From a checkpoint of a small transformer trained on Wikipedia: 11 layers, RMSNorm before each block.
Each number is 50 + 15 x the weight over its row's rms, rounded and kept within 0 to 99. Layers, rows and columns count from 0. The size before them is the row's rms in percent of the matrix's.

# gate: layer 7 MLP gate, 320x128, rms 0.162, rows 7-13, columns 0-63
# up: layer 7 MLP up, 320x128, rms 0.165, rows 7-13, columns 0-63
# down: layer 7 MLP down (transposed), 320x128, rms 0.16, rows 7-13, columns 0-63
gate7 095:12 76 51 66 39 70 50 65 64 66 46 34 46 39 46 50 76 52 33 32 36 74 60 45 50 64 50 46 62 59 43 68 77 58 46 53 57 56 40 52 19 42 54 46 48 52 33 38 71 72 46 36 30 60 67 27 82 70 44 46 23 35 43 50
up7 094:59 33 33 33 44 65 51 76 58 24 30 30 38 39 46 57 38 21 65 29 49 42 51 67 69 45 44 43 58 48 53 44 66 75 54 62 19 45 62 61 56 65 68 47 37 43 46 55 91 34 60 48 58 62 23 22 65 34 46 57 54 63 34 74
down7 097:83 45 45 29 61 78 59 81 47 65 64 71 61 37 50 41 60 58 55 54 48 56 53 31 31 13 38 62 50 45 50 57 57 62 77 77 52 58 43 53 68 59 54 42 79 49 55 44 41 36 80 34 62 24 60 40 47 63 76 68 46 68 60 67
gate8 100:23 55 39 35 42 54 48 54 46 68 82 54 61 29 63 30 22 31 45 43 74 50 59 65 36 60 50 59 46 39 42 28 53 57 35 46 52 30 29 46 68 48 69 44 27 42 32 52 71 38 72 19 53 54 70 55 12 39 73 14 56 53 18 38
up8 097:42 76 59 39 36 34 16 54 56 42 13 44 62 27 78 61 51 51 77 62 56 74 68 34 53 46 32 56 59 52 44 53 77 45 75 63 60 45 74 56 41 43 21 74 52 45 25 29 63 33 18 47 45 47 43 70 50 61 54 20 48 30 61 24
down8 097:68 23 53 51 40 58 45 64 19 63 52 55 70 82 83 68 62 17 34 58 58 56 65 62 40 54 57 48 31 36 14 66 56 56 45 42 50 62 62 49 59 52 61 26 68 43 31 59 71 46 47 39 63 52 56 88 65 64 53 36 57 46 41 55
gate9 095:32 66 26 36 59 41 57 55 76 67 65 57 63 91 64 35 61 65 48 35 48 62 39 62 64 42 69 36 64 34 36 53 30 53 58 49 61 08 71 65 44 39 49 61 32 56 50 44 57 57 52 61 45 25 53 23 43 60 46 51 73 38 47 76
up9 096:66 41 43 69 53 85 55 41 24 67 46 46 56 64 35 78 70 60 20 82 57 20 29 47 57 47 75 56 49 34 56 55 63 63 60 34 31 81 33 60 50 66 48 43 57 51 58 74 40 52 52 63 40 42 35 36 35 28 57 57 52 47 36 68
down9 102:53 69 57 33 75 37 57 57 50 50 15 59 45 32 65 52 63 45 51 50 62 21 61 22 63 35 56 61 53 23 53 76 53 64 21 59 51 53 60 45 48 49 50 50 82 54 37 43 48 49 03 45 65 26 56 50 44 36 47 65 64 59 43 41
gate10 087:46 60 37 37 74 62 75 48 58 55 37 67 50 61 48 59 72 44 57 50 50 62 30 43 58 63 46 69 61 51 41 74 44 58 50 79 26 38 31 49 73 42 40 49 77 51 61 56 43 33 58 52 90 51 49 53 59 46 45 34 39 63 46 45
up10 082:57 47 32 50 51 27 39 24 50 62 38 39 40 44 60 91 41 42 72 51 44 39 54 74 45 60 38 29 68 73 89 43 26 60 30 76 48 54 40 74 59 61 41 37 68 21 58 42 48 68 41 56 83 57 53 65 43 36 32 49 52 33 62 50
down10 098:65 59 61 75 37 51 33 54 49 27 57 38 85 58 53 47 32 71 54 60 26 36 42 37 42 40 42 76 36 49 47 47 64 45 69 31 30 42 87 41 47 54 55 48 41 77 29 51 59 53 39 57 18 52 50 41 68 61 39 47 61 74 39 73
gate11 096:54 63 12 18 34 33 55 28 36 80 02 37 36 62 57 56 33 59 64 48 48 38 59 41 44 61 74 58 54 68 24 54 52 67 56 56 36 54 61 60 34 47 64 46 51 43 45 62 68 63 54 47 57 46 56 31 70 80 33 23 51 90 60 60
up11 095:47 56 47 08 56 26 61 48 55 58 53 37 45 55 56 62 45 33 36 63 81 57 67 33 53 41 58 49 52 63 29 71 41 59 59 65 57 44 53 72 19 54 80 40 53 50 30 36 57 30 62 20 42 57 72 59 60 60 64 60 58 42 36 63
down11 099:61 61 47 41 54 48 42 33 28 53 15 39 41 42 68 55 40 62 57 72 43 54 38 20 40 37 82 64 50 53 28 60 47 70 58 64 43 62 23 74 50 45 42 35 61 40 43 50 56 39 35 38 56 44 63 35 75 66 34 51 53 52 56 34
gate12 097:39 68 37 43 67 49 68 37 66 36 72 72 70 71 52 72 57 74 48 74 48 70 40 72 35 37 75 61 50 50 43 33 26 39 29 33 46 58 50 58 37 67 54 18 54 61 51 72 50 54 42 42 29 44 65 37 54 52 24 35 67 41 53 65
up12 094:36 53 32 52 71 56 47 33 53 23 46 31 42 53 27 60 99 42 55 43 54 52 48 64 55 58 45 68 63 47 56 35 48 42 40 59 42 28 39 42 50 45 66 54 57 25 57 49 51 39 42 54 42 64 75 52 73 61 44 43 78 58 58 55
down12 099:57 52 72 44 18 56 38 52 42 55 65 50 54 43 57 37 33 62 36 29 58 25 73 49 58 34 68 65 68 68 29 65 47 28 50 21 18 68 63 43 52 48 44 70 60 43 57 44 54 54 54 27 43 54 74 65 38 11 44 44 40 68 48 36
gate13 099:35 41 45 00 34 77 45 30 36 39 60 53 63 38 45 43 55 59 62 36 42 51 55 53 58 42 64 39 46 59 49 24 41 54 59 36 47 33 58 32 25 52 51 32 84 40 27 49 48 50 20 38 61 54 28 55 24 49 31 48 54 60 47 38
up13 099:29 02 57 68 44 30 39 47 51 14 74 48 75 80 42 35 59 63 37 24 24 49 20 43 44 36 73 43 41 22 58 66 41 59 29 80 61 71 54 49 53 34 60 43 42 70 35 64 70 40 47 35 48 28 34 44 41 39 40 72 41 68 41 49
down13 095:58 56 48 43 52 48 51 49 22 75 60 32 31 38 52 23 35 62 45 56 46 40 22 23 33 59 43 64 58 52 52 55 70 22 51 43 23 57 43 55 47 34 50 50 39 67 49 39 54 48 80 54 37 70 41 66 70 69 63 53 54 57 47 48